{"n_layer": 11, "d_model": 96, "n_head": 2, "n_kv_head": 2, "head_dim": 32, "d_mlp": 256, "vocab_size": 6059, "activation": "swiglu", "norm": "rmsnorm", "norm_place": "pre", "norm_eps": 1e-06, "positions": "rope", "rope_base": 148000.0, "rope_fraction": 0.5, "qk_norm": true, "attn_scale": 0.251, "bias": "none", "tie_embeddings": "early", "parallel_block": false, "extras": ["local attention windows", "shifted keys", "gated attention", "exclusive self-attention", "value residuals", "hashed n-gram embeddings", "learned residual scales", "capped logits"], "init": "normal", "init_std_qkv": 0.0688, "init_std_o": 0.0, "init_std_up": 0.0688, "init_std_down": 0.0, "optimizer": "muon_variant", "lr": 0.0149, "lr_mult_down": 3.0, "beta1": 0.95, "lr_head": 0.0258, "warmup_steps": 53, "schedule": "wsd", "decay_fraction": 0.78, "decay_shape": "linear", "final_lr_fraction": 0.0, "batch_tokens": 32768, "seq_len": 1024, "doc_mask": true, "train_tokens": 113600000, "steps": 3467, "dataset": "wikipedia_en"}
Each number is 200 + 40 x the weight over its row's rms, rounded and kept within 0 to 999. Layers, rows and columns count from 0. The size before them is the row's rms in percent of the matrix's.

# layer 3 attention key, 64x96, rms 0.157, rows 40-63, columns 48-95
124,186,221,275,166,214,230,280,252,220,207,197,237,226,170,184,254,156,221,196,144,214,268,210,197,173,143,207,211,131,192,197,202,211,63,212,158,215,166,217,119,218,189,215,170,119,214,206,136
101,201,181,250,188,207,211,235,195,242,213,203,357,183,169,136,241,197,193,132,152,210,208,244,224,253,169,230,236,199,137,204,157,196,203,246,166,183,172,181,182,226,185,182,216,166,214,216,194
139,208,201,223,183,207,262,218,188,194,222,258,241,251,150,252,189,126,151,241,203,243,225,262,218,132,189,200,161,209,259,143,145,209,143,189,235,190,195,194,174,226,215,160,227,227,190,232,200
130,155,208,164,285,188,152,171,206,167,132,148,146,151,187,201,157,179,224,188,219,163,190,164,191,197,246,227,260,188,148,233,229,183,167,218,188,172,210,163,219,205,204,202,131,143,224,229,196
110,196,153,216,214,255,186,178,129,186,238,259,199,218,170,181,185,196,212,226,203,168,184,83,194,213,121,170,240,265,216,230,184,233,242,218,189,184,165,245,194,232,224,252,188,232,205,252,238
096,216,170,242,193,230,170,255,260,192,197,245,202,140,69,183,180,180,179,206,207,222,197,147,197,209,147,184,246,204,161,175,204,210,120,234,210,253,187,170,237,154,230,159,146,254,167,235,202
110,187,207,155,195,222,201,185,248,179,216,167,199,300,228,165,143,176,187,171,216,232,186,223,230,257,209,140,181,222,161,228,203,146,232,169,199,234,278,234,280,175,201,115,227,186,236,179,222
105,224,255,210,169,146,220,172,168,249,214,260,252,188,133,240,145,163,197,225,220,178,212,188,177,203,217,184,256,151,217,226,194,281,255,213,181,198,242,198,244,139,211,142,291,264,123,160,157
095,234,141,182,194,131,190,212,281,208,71,101,148,224,249,208,240,182,152,231,234,253,303,200,169,212,228,220,234,249,203,250,256,182,250,219,223,195,177,176,124,142,202,181,190,174,131,258,204
097,182,234,223,146,150,185,174,204,189,213,129,160,270,250,208,260,156,225,284,192,215,300,237,173,152,169,136,189,268,277,182,225,150,211,217,188,203,227,197,179,153,224,155,201,185,194,178,235
095,138,182,246,238,140,180,122,173,225,218,208,198,187,182,225,223,151,201,220,214,155,203,245,215,94,242,207,141,271,191,186,233,118,171,164,177,176,178,221,208,194,175,258,183,188,213,162,175
092,187,213,109,230,245,249,152,141,223,256,212,194,208,211,160,192,230,174,176,181,213,110,207,206,190,206,220,213,180,226,232,224,281,265,171,159,173,185,252,197,259,188,234,184,190,209,226,216
103,202,243,162,245,181,179,228,137,211,184,192,180,199,164,265,174,220,230,214,256,208,272,189,127,198,106,148,223,214,213,203,187,258,166,160,238,285,205,198,262,241,181,222,243,198,167,227,220
102,191,156,193,194,191,255,229,187,204,158,249,219,255,201,163,229,171,208,148,113,147,191,155,314,236,202,178,234,145,198,173,150,151,138,274,103,171,253,239,239,145,132,228,229,220,214,250,213
110,173,210,231,242,233,203,175,256,154,234,230,142,207,185,122,200,186,190,194,178,151,231,120,176,244,210,244,243,186,270,196,201,199,135,277,122,183,192,141,240,158,191,314,215,216,151,215,216
087,230,157,244,256,187,160,232,250,155,254,267,208,186,209,197,124,144,201,250,196,146,227,178,166,209,253,203,188,209,183,213,221,212,166,177,148,191,204,190,145,214,217,133,293,200,216,74,215
107,233,172,184,209,147,141,227,240,232,194,181,185,198,158,191,196,245,268,193,151,177,167,169,185,203,220,49,210,169,189,195,238,200,232,129,273,216,210,186,219,229,184,177,286,227,216,225,225
108,176,273,246,132,203,189,210,164,186,193,197,177,143,181,203,199,211,264,200,181,146,230,257,246,237,194,256,152,67,220,244,253,183,170,247,258,217,306,192,223,156,202,266,116,215,222,123,178
096,237,173,151,202,221,252,159,171,234,182,176,183,198,225,237,219,276,133,117,118,260,196,217,175,171,175,214,192,195,167,234,231,211,197,177,197,201,172,138,201,214,210,112,141,253,214,235,218
093,248,226,243,217,233,248,258,271,226,178,165,199,232,236,140,237,120,171,195,233,156,149,175,163,174,217,194,208,216,165,272,191,181,178,215,177,312,166,122,202,165,213,231,264,185,160,226,221
124,136,217,256,138,167,242,211,234,224,217,190,246,208,177,220,82,210,221,148,233,244,165,247,190,225,121,200,233,223,183,198,214,215,194,200,201,201,190,220,216,95,241,188,189,282,227,154,205
105,245,243,176,217,221,156,115,247,192,119,224,172,198,176,287,221,135,154,198,211,265,204,150,210,238,165,286,208,172,237,212,127,194,105,185,215,198,209,213,211,151,215,111,220,190,205,159,202
100,221,202,243,193,267,273,169,259,157,156,182,229,174,226,224,164,292,196,153,180,171,237,260,204,143,186,195,194,140,245,225,183,267,181,137,189,162,237,228,186,194,221,157,184,140,242,188,215
099,154,165,192,181,227,244,200,192,187,271,216,151,167,97,238,174,191,246,176,276,194,110,199,248,185,219,239,224,185,194,210,166,182,285,156,185,202,178,142,178,206,214,204,172,178,122,171,215
# layer 3 attention query, 64x96, rms 0.139, rows 41-63, columns 48-95
080,211,182,241,167,216,220,170,224,218,176,218,322,200,167,203,170,158,200,152,254,193,234,190,183,195,218,213,209,177,141,187,131,178,136,270,209,244,211,139,190,185,195,174,235,196,238,194,176
157,161,203,219,178,180,227,193,253,221,184,252,349,196,136,257,184,202,221,176,199,182,230,208,179,143,183,236,177,157,144,236,118,193,201,306,214,202,230,241,191,211,207,181,205,199,160,229,179
123,252,198,222,228,197,153,174,168,133,133,187,196,198,237,199,217,196,221,210,177,129,255,121,189,217,174,196,199,150,204,212,203,176,181,221,182,196,220,200,174,200,177,200,142,134,255,193,169
143,271,166,187,243,213,115,233,158,199,227,207,204,218,199,184,265,181,204,264,169,175,175,175,171,248,262,150,219,211,176,252,173,173,266,214,181,255,196,158,200,213,214,158,224,181,164,244,181
109,144,248,121,217,154,208,221,232,257,231,197,244,204,182,155,186,236,239,176,273,210,199,143,193,224,107,169,212,234,157,193,173,219,202,264,230,181,294,232,247,179,208,210,195,238,194,275,225
098,164,191,176,146,157,215,180,222,214,136,214,141,183,232,179,231,213,206,191,130,275,195,223,295,226,160,209,278,213,161,86,182,151,189,269,230,153,219,268,154,192,180,214,247,218,197,241,173
113,236,208,195,223,255,204,192,162,165,290,187,201,111,277,195,206,249,260,216,259,166,250,148,235,201,151,174,225,211,185,221,177,245,246,224,193,177,254,241,220,180,191,234,235,138,197,220,110
112,226,208,178,159,145,154,174,242,262,153,171,220,249,156,183,159,197,160,178,225,189,222,207,182,238,134,256,181,254,180,230,267,243,213,188,148,200,146,146,150,234,269,157,129,218,212,182,282
105,228,201,224,271,217,208,181,133,157,249,204,173,250,238,204,249,218,236,273,203,202,199,198,254,166,136,147,181,162,284,208,225,218,129,127,224,187,219,202,206,214,231,178,183,177,195,219,203
115,102,228,184,183,195,225,135,181,159,226,185,242,268,160,194,201,183,206,219,211,220,211,185,193,167,191,192,220,254,113,178,207,197,142,188,140,176,137,144,205,167,182,205,173,253,233,146,185
108,207,140,235,191,174,297,191,221,125,187,210,147,112,245,200,206,157,178,152,180,156,159,215,250,165,195,225,218,140,242,255,183,242,278,268,195,261,200,186,224,92,185,223,224,211,244,198,252
117,180,237,153,282,196,155,215,204,284,261,168,134,196,221,248,165,238,192,267,225,235,233,153,175,187,164,167,195,237,198,173,172,228,234,191,173,234,184,177,234,220,231,150,220,259,157,202,203
103,156,163,205,174,275,241,145,161,218,250,201,199,166,147,199,215,133,218,232,187,183,181,188,188,261,203,277,190,289,204,200,192,154,251,183,162,212,163,255,215,206,201,239,199,188,169,181,238
104,163,229,279,314,219,191,254,132,166,256,240,228,146,157,186,171,183,148,201,167,102,215,260,161,126,195,196,169,211,185,214,137,174,219,253,233,171,232,215,201,179,197,194,231,216,241,215,214
094,131,187,255,158,230,275,210,245,226,166,200,185,190,195,201,129,161,178,173,208,171,214,199,212,246,276,170,158,187,181,134,252,203,192,169,244,239,215,153,162,143,144,167,228,135,233,181,177
120,270,187,215,244,235,155,192,208,159,166,135,143,246,211,242,167,200,287,226,109,209,198,213,230,244,158,163,195,199,270,188,293,228,249,159,226,150,227,183,177,224,202,158,149,114,213,233,232
113,147,236,231,139,219,205,136,271,212,210,193,216,165,186,202,106,171,225,224,258,171,199,252,216,190,166,228,185,139,208,206,247,225,229,222,206,139,210,209,232,247,225,273,232,219,240,126,177
122,151,161,206,249,184,220,193,201,195,209,155,165,180,256,143,266,241,217,161,166,229,269,200,199,227,224,219,177,239,208,202,288,268,176,174,230,160,212,135,196,174,142,136,275,213,133,159,254
120,190,254,234,188,249,196,183,164,258,251,254,279,212,192,161,237,168,141,137,253,173,136,224,186,210,259,251,158,207,144,217,106,234,218,187,257,176,140,159,219,158,192,218,184,201,175,173,198
120,189,176,165,175,220,290,174,190,307,186,262,251,119,222,184,144,135,249,170,201,237,122,175,206,216,148,232,220,282,157,185,247,170,134,171,214,178,154,178,219,193,165,201,196,224,177,224,203
103,186,135,220,195,255,154,153,291,238,261,231,213,200,219,264,208,194,270,183,211,183,176,100,224,200,171,205,242,164,241,190,241,219,168,194,218,196,184,198,208,204,217,173,268,239,195,214,199
108,221,195,200,165,235,228,127,136,218,239,189,228,182,188,258,211,131,196,199,230,149,214,276,188,216,203,198,174,163,202,183,265,169,240,208,175,220,202,227,116,254,217,148,190,192,183,130,196
126,124,219,188,178,168,227,153,147,203,269,200,273,187,142,163,215,223,223,131,172,221,225,251,164,152,213,299,229,230,173,252,239,220,238,195,168,135,143,136,191,98,156,254,154,247,130,249,202
# layer 3 attention value, 64x96, rms 0.184, rows 32-63, columns 48-95
109,110,185,206,211,183,195,201,191,165,225,194,204,209,194,199,180,205,226,121,191,198,200,263,209,166,215,204,193,167,162,179,192,225,138,234,237,257,169,209,241,164,222,172,232,277,204,197,169
107,167,256,194,164,272,162,303,185,155,205,186,186,200,162,180,192,239,191,198,206,221,262,217,202,263,226,249,183,181,200,254,263,238,167,198,189,175,190,140,236,195,229,233,192,202,142,280,183
095,243,169,196,276,233,144,203,223,140,199,189,210,224,212,210,183,228,179,182,213,196,154,207,246,286,232,170,202,171,238,204,245,176,177,191,165,251,221,247,112,141,136,212,182,116,188,237,230
105,202,192,262,170,196,227,194,182,284,184,183,210,227,254,143,220,193,198,256,155,226,305,150,197,201,178,228,230,248,243,155,197,136,175,213,212,167,170,232,251,207,215,160,110,210,170,193,207
100,214,231,183,154,157,144,154,259,184,233,161,229,264,185,257,203,170,146,145,151,196,167,222,196,182,202,237,143,228,247,210,181,199,239,243,181,207,202,169,169,191,181,133,178,242,274,190,189
107,155,149,213,210,208,256,202,246,172,161,186,306,234,202,222,247,168,146,188,235,217,167,135,228,124,181,158,206,214,224,202,202,204,202,157,182,213,126,199,134,231,236,180,210,189,263,229,211
095,262,153,246,218,159,199,220,210,201,146,223,209,183,227,178,168,129,200,214,229,182,232,257,196,305,244,185,194,217,254,162,165,262,141,184,163,152,252,287,197,198,234,225,223,170,219,134,211
103,212,148,161,175,248,180,204,203,213,183,244,127,281,192,219,219,131,232,197,182,195,272,221,153,214,178,213,247,226,178,138,217,170,255,167,241,181,199,236,192,227,224,132,273,143,135,163,197
112,200,180,213,119,134,185,242,250,217,204,158,203,209,242,233,138,226,193,146,204,223,247,221,244,269,208,252,224,241,237,233,217,190,205,212,150,173,205,203,151,153,162,195,210,210,181,162,207
107,150,201,246,229,180,228,192,186,192,259,286,292,131,202,178,147,178,189,186,177,146,232,153,220,293,171,269,189,210,209,233,236,259,199,210,206,147,157,206,193,245,184,225,159,195,194,194,168
098,201,235,159,261,244,194,192,256,199,200,234,177,158,232,143,229,137,168,213,167,182,247,193,218,194,309,206,192,191,263,182,172,124,177,196,198,206,222,164,182,223,156,195,160,230,229,149,220
097,204,212,124,164,204,170,197,228,174,166,196,193,231,246,217,185,140,198,201,180,181,275,162,203,235,210,221,213,242,245,219,228,213,193,219,222,225,130,164,228,196,274,227,222,239,206,168,158
108,215,237,246,186,247,112,195,135,138,236,198,219,160,256,193,176,203,225,182,221,218,202,124,232,269,225,185,184,222,195,161,168,258,195,195,194,157,201,130,213,189,221,229,234,182,197,209,237
099,170,210,133,238,167,207,202,162,186,179,185,232,177,260,203,247,260,211,241,192,179,198,201,269,253,165,163,213,212,113,223,231,143,249,174,169,215,118,158,171,235,208,217,200,187,225,233,226
102,189,153,252,230,193,227,203,220,190,211,145,252,125,166,189,272,153,232,108,280,209,173,180,191,149,187,205,229,209,185,234,215,202,191,192,133,186,208,117,213,238,173,174,178,244,190,198,199
088,267,201,246,164,191,176,166,254,202,212,194,188,284,266,212,233,208,201,170,203,170,202,230,183,222,123,214,226,207,242,152,244,179,199,122,207,235,209,210,193,160,201,214,172,192,164,260,271
100,188,180,176,236,176,129,302,195,208,190,186,161,190,217,115,217,260,194,161,157,186,169,135,104,228,233,146,180,224,185,279,214,234,201,258,198,177,320,273,198,232,179,194,151,244,248,202,247
104,162,180,224,185,202,162,125,129,195,176,205,187,127,236,172,175,239,231,211,206,244,137,184,199,319,237,184,180,172,196,160,190,90,190,206,176,192,226,248,189,250,218,157,165,221,196,215,134
106,257,200,173,248,199,163,252,235,132,325,231,115,231,226,246,158,136,202,241,217,210,215,235,159,187,215,173,161,241,229,205,280,240,126,167,155,188,265,197,223,200,167,222,148,190,234,213,251
105,161,131,227,199,216,160,268,173,129,278,181,184,178,214,131,221,217,182,210,165,137,162,199,192,171,268,176,213,167,233,217,174,148,254,222,236,244,146,212,167,263,222,175,115,112,264,266,162
102,158,160,245,210,182,198,169,187,132,153,323,192,218,238,174,215,244,107,247,123,200,224,214,182,164,217,193,228,145,228,172,140,213,189,197,246,228,181,217,155,202,281,152,219,218,152,230,147
104,154,220,154,156,242,221,238,189,179,279,200,215,174,219,163,160,200,246,174,207,188,171,229,189,269,155,210,204,223,204,231,201,192,213,171,209,200,213,165,230,182,105,164,175,226,214,236,214
096,155,235,151,201,284,186,200,277,191,203,195,238,170,132,202,172,247,213,216,128,194,195,219,224,145,191,230,198,217,262,222,232,205,182,185,245,174,163,270,189,231,186,229,158,174,195,154,210
105,245,167,250,187,212,195,279,276,219,202,182,232,203,167,235,167,237,182,194,167,270,220,225,278,267,252,236,187,271,194,170,147,210,229,174,215,111,178,174,229,191,135,196,224,267,191,193,192
102,200,128,148,223,158,142,179,200,184,173,154,121,195,245,102,233,191,159,161,162,165,229,241,242,193,199,183,166,146,158,226,172,180,194,230,188,226,203,169,194,225,217,167,181,200,225,199,202
092,149,195,214,212,229,242,261,228,182,163,203,219,159,225,149,129,248,228,170,223,256,148,178,185,136,258,134,197,202,203,175,230,169,270,214,202,208,244,142,191,227,202,207,224,238,194,218,254
104,260,245,121,222,152,224,162,151,241,219,190,175,214,226,190,199,193,122,163,225,173,246,152,236,210,233,244,114,188,227,145,145,205,221,204,151,272,198,217,161,170,177,194,236,229,151,216,172
106,227,129,177,206,179,213,230,257,185,180,194,154,204,230,254,181,148,164,267,231,207,215,193,254,229,211,215,130,259,197,251,178,219,271,208,230,197,180,192,167,178,212,251,261,196,257,174,331
097,190,227,236,236,222,270,198,127,251,170,262,168,220,194,196,194,232,228,182,164,161,258,195,193,209,136,133,247,194,203,142,165,223,214,133,251,190,154,205,155,259,214,201,216,181,260,174,226
092,94,224,237,154,233,241,177,196,222,272,148,167,235,211,238,161,161,226,210,148,263,187,214,185,289,218,155,221,194,203,257,197,198,182,102,117,216,274,199,151,144,189,274,165,239,175,189,181
097,109,156,187,178,206,189,297,220,235,143,164,239,204,192,304,157,192,117,221,251,178,278,229,158,151,218,203,203,202,194,140,163,213,216,247,207,228,226,249,167,209,184,208,204,177,223,161,182
105,216,191,192,224,147,151,235,263,203,215,186,197,142,161,253,161,211,274,189,227,291,225,264,179,252,170,221,174,255,227,246,254,202,216,160,195,214,194,195,268,174,216,191,181,189,221,183,195
# layer 3 attention output (transposed), 64x96, rms 0.256, rows 32-63, columns 48-95
103,231,224,220,173,238,193,222,152,177,171,251,215,170,130,180,191,234,160,218,176,106,162,179,196,199,148,200,135,176,173,236,139,173,211,254,192,208,211,128,201,186,228,234,264,237,217,184,256
102,214,152,249,294,148,248,170,174,169,211,216,160,208,262,167,220,271,297,244,194,208,223,208,151,216,171,210,243,257,267,192,223,207,215,220,198,173,271,188,228,175,198,214,204,156,240,140,276
100,196,141,280,263,218,269,216,137,216,198,133,207,203,140,235,211,235,200,234,210,199,224,219,250,197,155,237,226,189,246,196,105,202,206,139,233,162,191,248,235,247,213,207,108,206,168,177,153
104,157,203,186,209,231,180,184,246,198,165,223,108,197,244,268,172,253,222,145,179,227,196,173,212,210,216,199,235,181,246,125,197,273,174,182,224,201,235,238,177,190,240,207,252,175,167,218,225
100,220,214,163,154,168,266,252,304,212,194,206,253,196,114,208,184,221,222,227,216,212,168,174,186,179,217,174,196,182,170,189,135,91,221,237,218,240,170,212,228,219,187,202,238,189,247,181,213
104,230,279,196,215,184,161,185,222,222,200,226,171,218,218,221,158,218,220,247,205,150,228,241,158,239,188,195,183,236,145,220,220,192,208,233,192,194,188,240,200,156,212,146,209,208,207,132,256
096,252,165,210,151,197,147,169,153,242,200,114,92,123,255,205,262,248,184,168,174,240,212,152,226,227,179,202,180,169,193,223,189,266,260,127,193,141,202,200,157,205,196,214,179,227,203,182,193
099,216,174,252,214,171,186,120,184,225,163,181,320,193,234,222,236,259,144,187,184,226,262,189,289,216,173,199,266,154,191,218,181,203,143,193,157,237,186,223,180,208,224,225,188,204,212,235,215
117,233,205,208,258,144,195,253,104,147,181,188,93,204,174,196,272,210,246,269,176,218,230,191,177,185,227,217,163,268,146,178,201,226,250,187,223,190,225,206,263,231,189,216,207,173,190,243,169
106,131,224,148,221,193,181,238,154,204,159,181,122,199,243,235,187,262,233,165,174,192,234,175,212,214,194,117,200,278,221,120,255,223,176,172,213,171,195,143,281,297,176,149,232,212,178,222,195
106,204,221,125,118,143,169,200,255,74,235,191,206,171,225,213,220,213,219,206,199,213,142,196,168,198,180,209,153,189,164,273,159,227,167,222,218,253,244,301,198,269,192,147,179,193,292,219,221
092,168,222,262,230,179,155,233,214,170,238,178,135,97,203,198,203,238,275,177,250,201,210,127,208,183,114,204,219,187,227,142,253,178,250,228,182,136,259,244,194,159,208,276,251,167,221,310,252
113,134,220,222,244,189,248,199,239,180,247,148,228,152,271,89,258,194,228,201,139,123,209,284,210,254,225,190,120,202,222,158,224,185,230,192,223,190,229,227,237,226,205,289,236,181,204,182,170
097,174,130,188,202,197,178,174,261,201,197,219,185,199,138,185,169,252,223,170,136,224,245,144,175,219,166,204,228,171,226,173,191,181,246,259,220,223,166,184,214,289,225,203,148,192,251,234,181
102,256,266,159,219,227,206,132,202,232,257,268,191,256,170,132,223,226,238,226,200,223,209,193,152,238,259,111,192,189,194,201,192,202,204,225,215,218,228,215,154,181,245,203,240,227,179,187,233
090,212,202,226,154,253,167,291,152,242,271,206,292,207,175,155,155,208,181,230,217,205,229,240,211,173,204,246,250,126,230,161,220,176,212,172,178,138,176,223,180,248,190,228,173,128,217,171,186
106,225,216,259,204,197,156,179,167,228,187,207,176,178,196,235,226,162,203,112,231,262,114,203,250,230,241,244,237,233,193,233,241,245,157,196,218,229,167,140,189,163,167,171,181,207,154,176,142
102,189,195,185,251,165,193,284,142,297,201,155,190,191,149,195,239,230,225,140,204,172,193,197,243,247,222,179,208,174,156,194,184,179,190,136,163,214,279,200,203,210,189,157,168,189,234,213,123
105,229,213,282,174,229,210,159,148,185,205,191,245,186,254,178,204,145,215,185,277,201,240,237,163,196,183,209,211,199,221,269,190,259,222,202,220,209,242,241,208,237,172,202,152,221,192,216,186
111,217,249,204,134,196,215,138,196,257,188,208,256,151,146,207,243,178,185,143,197,242,170,143,184,194,209,209,144,262,136,166,169,94,120,170,206,240,208,218,187,227,175,193,223,233,200,186,203
103,167,201,167,239,262,234,175,132,290,142,170,239,279,179,213,149,192,201,142,182,225,235,176,241,191,181,144,224,209,113,120,180,222,201,265,212,117,193,217,204,200,222,203,149,187,247,173,285
110,165,158,242,176,187,209,177,212,170,205,168,187,159,153,216,231,216,217,235,218,204,205,153,163,176,278,250,152,193,117,192,233,215,151,196,227,219,127,234,205,195,162,147,160,210,191,180,158
091,211,203,206,124,218,283,212,252,176,282,180,110,219,227,201,196,119,212,210,249,174,191,251,177,214,151,183,150,215,190,166,199,131,193,183,218,164,207,220,243,271,213,157,227,238,233,211,221
103,241,209,216,253,198,213,163,273,141,186,196,214,163,246,237,251,208,247,193,190,160,218,234,155,171,186,168,190,253,130,203,207,276,151,215,226,230,268,208,200,208,183,143,180,136,231,206,237
099,170,176,175,191,175,194,146,163,217,236,262,242,162,114,239,225,265,181,192,143,172,173,163,170,182,134,200,205,228,121,171,159,162,244,121,244,170,141,218,150,298,171,191,161,189,204,288,154
096,183,189,230,219,179,208,161,142,178,212,216,167,183,144,220,228,126,181,181,165,126,170,245,255,238,186,213,181,211,256,243,254,164,222,215,196,258,200,182,183,222,271,261,179,149,293,127,163
111,235,207,202,264,182,201,209,232,145,184,207,178,155,182,201,210,186,187,134,171,156,135,125,174,112,232,132,221,217,262,204,176,183,204,232,251,217,237,172,196,212,216,223,296,208,195,182,236
109,231,243,162,170,269,240,189,211,163,298,245,239,152,200,208,201,215,171,228,217,193,183,201,177,191,132,197,285,302,165,231,186,175,188,208,193,230,151,148,255,169,110,208,203,205,216,258,200
103,235,132,165,166,214,169,178,275,202,169,199,267,276,240,208,192,174,152,147,210,171,261,109,297,174,131,243,227,189,215,182,222,118,217,263,170,184,216,201,172,181,195,241,150,153,202,204,250
095,278,220,227,255,252,164,211,208,224,150,292,248,250,194,209,181,214,231,215,260,184,231,250,226,146,196,204,150,152,194,196,238,280,200,224,161,221,184,229,232,243,231,139,266,215,204,122,189
097,229,172,246,205,176,244,146,149,221,198,249,159,181,285,210,201,215,187,154,171,234,186,156,212,158,123,184,296,238,107,222,212,228,171,203,259,165,147,162,206,225,198,177,242,231,221,195,160
108,144,211,237,253,192,192,257,99,126,233,173,182,163,161,205,235,202,307,215,186,177,214,172,230,171,282,243,209,203,173,227,138,224,140,211,199,150,266,177,249,237,190,249,274,263,200,214,159
# layer 3 MLP gate, 256x96, rms 0.236, rows 0-11, columns 48-95
093,152,238,229,127,134,154,152,274,242,238,209,285,234,219,218,124,225,192,216,105,184,200,236,171,186,140,241,257,199,178,226,305,214,227,240,175,244,148,234,173,183,135,214,157,161,242,171,167
105,141,134,220,219,176,225,258,240,221,207,238,180,225,194,175,144,226,232,180,202,263,117,185,148,135,249,173,259,203,210,195,233,219,209,193,226,250,170,195,134,241,244,197,224,215,119,213,259
107,184,184,125,212,182,214,216,164,168,194,219,232,194,167,240,195,267,217,228,252,179,218,162,147,231,172,91,185,179,198,221,120,198,201,201,239,208,234,185,208,180,224,124,223,208,142,249,151
093,254,183,197,119,275,200,188,250,205,194,227,191,239,148,166,182,109,219,150,148,237,196,161,186,178,229,203,275,171,175,186,182,219,238,181,161,251,220,127,222,239,287,206,152,202,224,195,210
092,234,173,232,261,197,135,250,192,194,187,165,196,229,300,266,149,274,214,215,264,214,225,252,172,187,192,230,182,158,298,297,209,194,232,194,192,134,143,172,227,189,233,215,281,162,276,172,170
090,230,186,216,186,242,182,179,204,260,285,204,213,196,271,261,144,181,167,217,163,225,230,233,235,183,46,246,221,293,152,186,300,179,169,210,201,203,159,235,245,180,152,209,149,232,286,179,203
112,201,214,151,249,229,145,269,189,169,230,182,203,97,148,234,190,193,220,161,273,179,157,162,234,184,254,181,179,184,286,126,176,170,248,196,241,180,234,117,197,127,186,180,186,189,221,156,220
104,206,122,205,189,199,151,194,93,146,165,167,159,129,187,202,197,219,169,197,178,233,215,193,137,204,119,230,214,167,172,146,176,158,246,191,185,195,198,214,247,174,200,170,196,128,151,151,302
115,252,264,156,202,196,166,213,236,216,115,181,162,216,171,224,254,145,206,229,232,160,183,248,222,202,174,216,229,262,192,157,271,146,213,177,212,205,243,217,247,258,152,171,317,196,221,237,144
102,205,186,211,227,175,247,186,234,164,233,231,191,250,282,197,95,141,169,170,192,175,236,199,241,226,198,186,184,156,208,189,248,176,207,236,213,200,198,275,237,209,156,231,235,245,243,186,102
109,203,226,194,211,203,157,218,173,128,208,217,130,209,189,290,157,218,244,220,186,170,263,172,221,159,167,216,288,168,181,224,225,271,226,281,151,188,246,184,169,144,184,190,193,162,169,147,243
103,216,204,201,127,277,177,268,178,201,175,216,209,116,157,139,224,195,168,210,219,194,162,200,188,186,231,135,198,196,198,172,170,258,172,241,177,199,181,170,241,162,198,186,187,204,244,228,135
# layer 3 MLP up, 256x96, rms 0.251, rows 0-10, columns 48-95
095,251,182,243,214,166,228,162,212,222,147,169,230,165,185,252,275,195,226,193,205,213,149,156,258,185,174,184,205,212,214,164,138,206,206,223,169,211,317,257,192,321,191,158,251,223,204,206,152
093,172,193,251,148,174,167,167,190,203,182,239,198,173,205,182,168,209,187,195,179,228,182,266,210,281,163,199,179,178,90,246,185,81,128,234,207,201,210,240,235,289,208,163,237,241,262,200,215
102,139,239,236,206,197,259,210,184,230,170,178,239,145,125,222,196,188,205,232,192,229,168,186,249,178,245,212,203,220,191,178,113,222,265,246,197,228,167,242,140,198,236,180,237,257,273,299,194
102,267,215,244,94,224,177,176,219,197,136,203,234,273,201,168,230,234,185,182,204,207,253,181,219,241,226,183,223,168,198,243,173,228,109,143,217,215,165,235,205,232,147,157,137,156,195,188,171
102,103,243,247,166,185,170,217,175,156,205,210,187,167,179,224,142,201,219,174,210,181,183,187,259,198,227,189,114,235,216,272,218,228,201,201,208,138,155,241,150,214,234,210,277,164,229,138,201
088,227,234,167,214,167,253,142,160,167,243,259,241,155,170,214,198,184,207,206,215,206,207,259,175,210,177,252,224,239,203,227,195,163,239,240,186,164,113,168,232,223,226,150,181,240,179,173,183
115,201,161,269,169,181,250,185,210,136,176,244,174,112,96,270,221,211,198,210,146,275,246,188,218,168,268,223,220,150,199,184,218,159,211,185,212,275,220,184,211,183,267,286,156,193,192,179,171
092,148,194,206,294,197,129,197,151,196,185,187,207,151,126,283,208,156,222,192,195,227,186,196,160,252,123,176,242,83,239,176,205,148,245,188,163,234,254,188,222,177,224,195,235,219,189,232,248
106,218,196,218,173,177,267,208,169,124,220,187,203,233,170,210,72,213,259,169,203,228,158,262,204,204,141,170,206,185,209,199,179,273,187,180,264,249,185,145,250,194,196,218,195,159,190,236,191
103,209,151,177,161,185,228,143,226,200,165,213,226,147,180,161,223,232,206,165,183,184,163,220,212,204,233,209,237,242,200,252,132,224,235,288,122,202,212,193,240,214,237,104,201,243,147,156,243
105,210,196,221,111,232,192,287,193,252,168,207,164,194,184,197,214,143,239,201,137,206,191,179,209,232,274,173,162,188,222,158,169,132,158,192,193,167,242,244,247,188,189,143,211,239,218,243,156
# layer 3 MLP down (transposed), 256x96, rms 0.259, rows 0-10, columns 48-95
095,187,230,189,156,253,263,223,216,171,277,198,271,214,177,209,116,201,259,290,164,146,251,153,139,172,253,229,249,139,168,232,195,206,178,212,264,216,232,192,182,155,213,209,153,180,283,149,181
098,206,143,166,226,195,144,245,224,182,260,205,191,224,278,238,208,202,246,318,213,186,285,145,218,196,176,131,274,210,233,255,200,201,240,217,170,236,161,188,220,168,196,157,143,134,269,145,189
099,147,198,140,273,169,148,198,208,245,291,144,212,211,159,240,198,263,231,170,193,261,247,197,191,204,217,268,200,159,294,223,212,261,254,157,155,257,172,169,170,249,230,220,147,228,218,179,207
099,236,192,111,173,190,234,175,219,201,243,185,186,182,142,209,226,143,184,228,148,212,181,213,180,251,285,180,171,177,213,246,239,234,140,154,269,143,164,239,262,229,210,146,208,188,158,163,255
098,174,136,194,153,187,209,189,198,235,161,197,204,227,114,189,256,191,150,214,165,233,151,215,266,162,172,119,219,265,176,181,187,208,246,237,207,222,161,236,132,206,161,93,253,198,210,188,195
094,192,173,155,288,229,193,188,172,200,230,200,157,209,275,182,162,190,198,172,174,133,157,238,197,170,150,210,270,207,264,174,175,212,231,133,227,193,310,266,269,138,181,232,190,140,259,213,160
113,170,145,196,254,230,268,159,226,200,185,220,206,154,162,170,264,213,200,180,212,166,236,230,207,193,187,227,165,182,272,202,275,150,180,234,219,230,202,115,167,194,182,208,171,189,254,204,119
103,152,172,195,174,200,200,201,120,231,230,213,214,245,183,205,175,141,264,273,201,199,183,171,134,268,139,204,227,170,234,134,161,158,164,128,199,217,199,298,232,121,178,168,205,202,160,146,241
109,238,201,237,206,230,176,164,173,207,77,235,203,150,215,194,215,165,260,272,241,99,231,245,144,183,181,236,230,217,236,130,214,136,174,178,244,213,153,253,196,176,214,157,274,262,203,227,165
097,274,208,322,180,191,193,270,197,234,171,201,176,172,166,186,205,189,206,188,245,161,192,122,162,159,135,164,146,226,155,267,231,178,142,196,220,179,272,146,150,252,247,225,191,174,203,189,265
102,183,212,208,219,230,164,149,175,185,209,201,191,203,203,124,267,195,272,284,191,208,282,163,139,190,209,220,209,164,174,124,223,236,146,248,199,184,251,193,238,195,226,143,158,222,119,223,233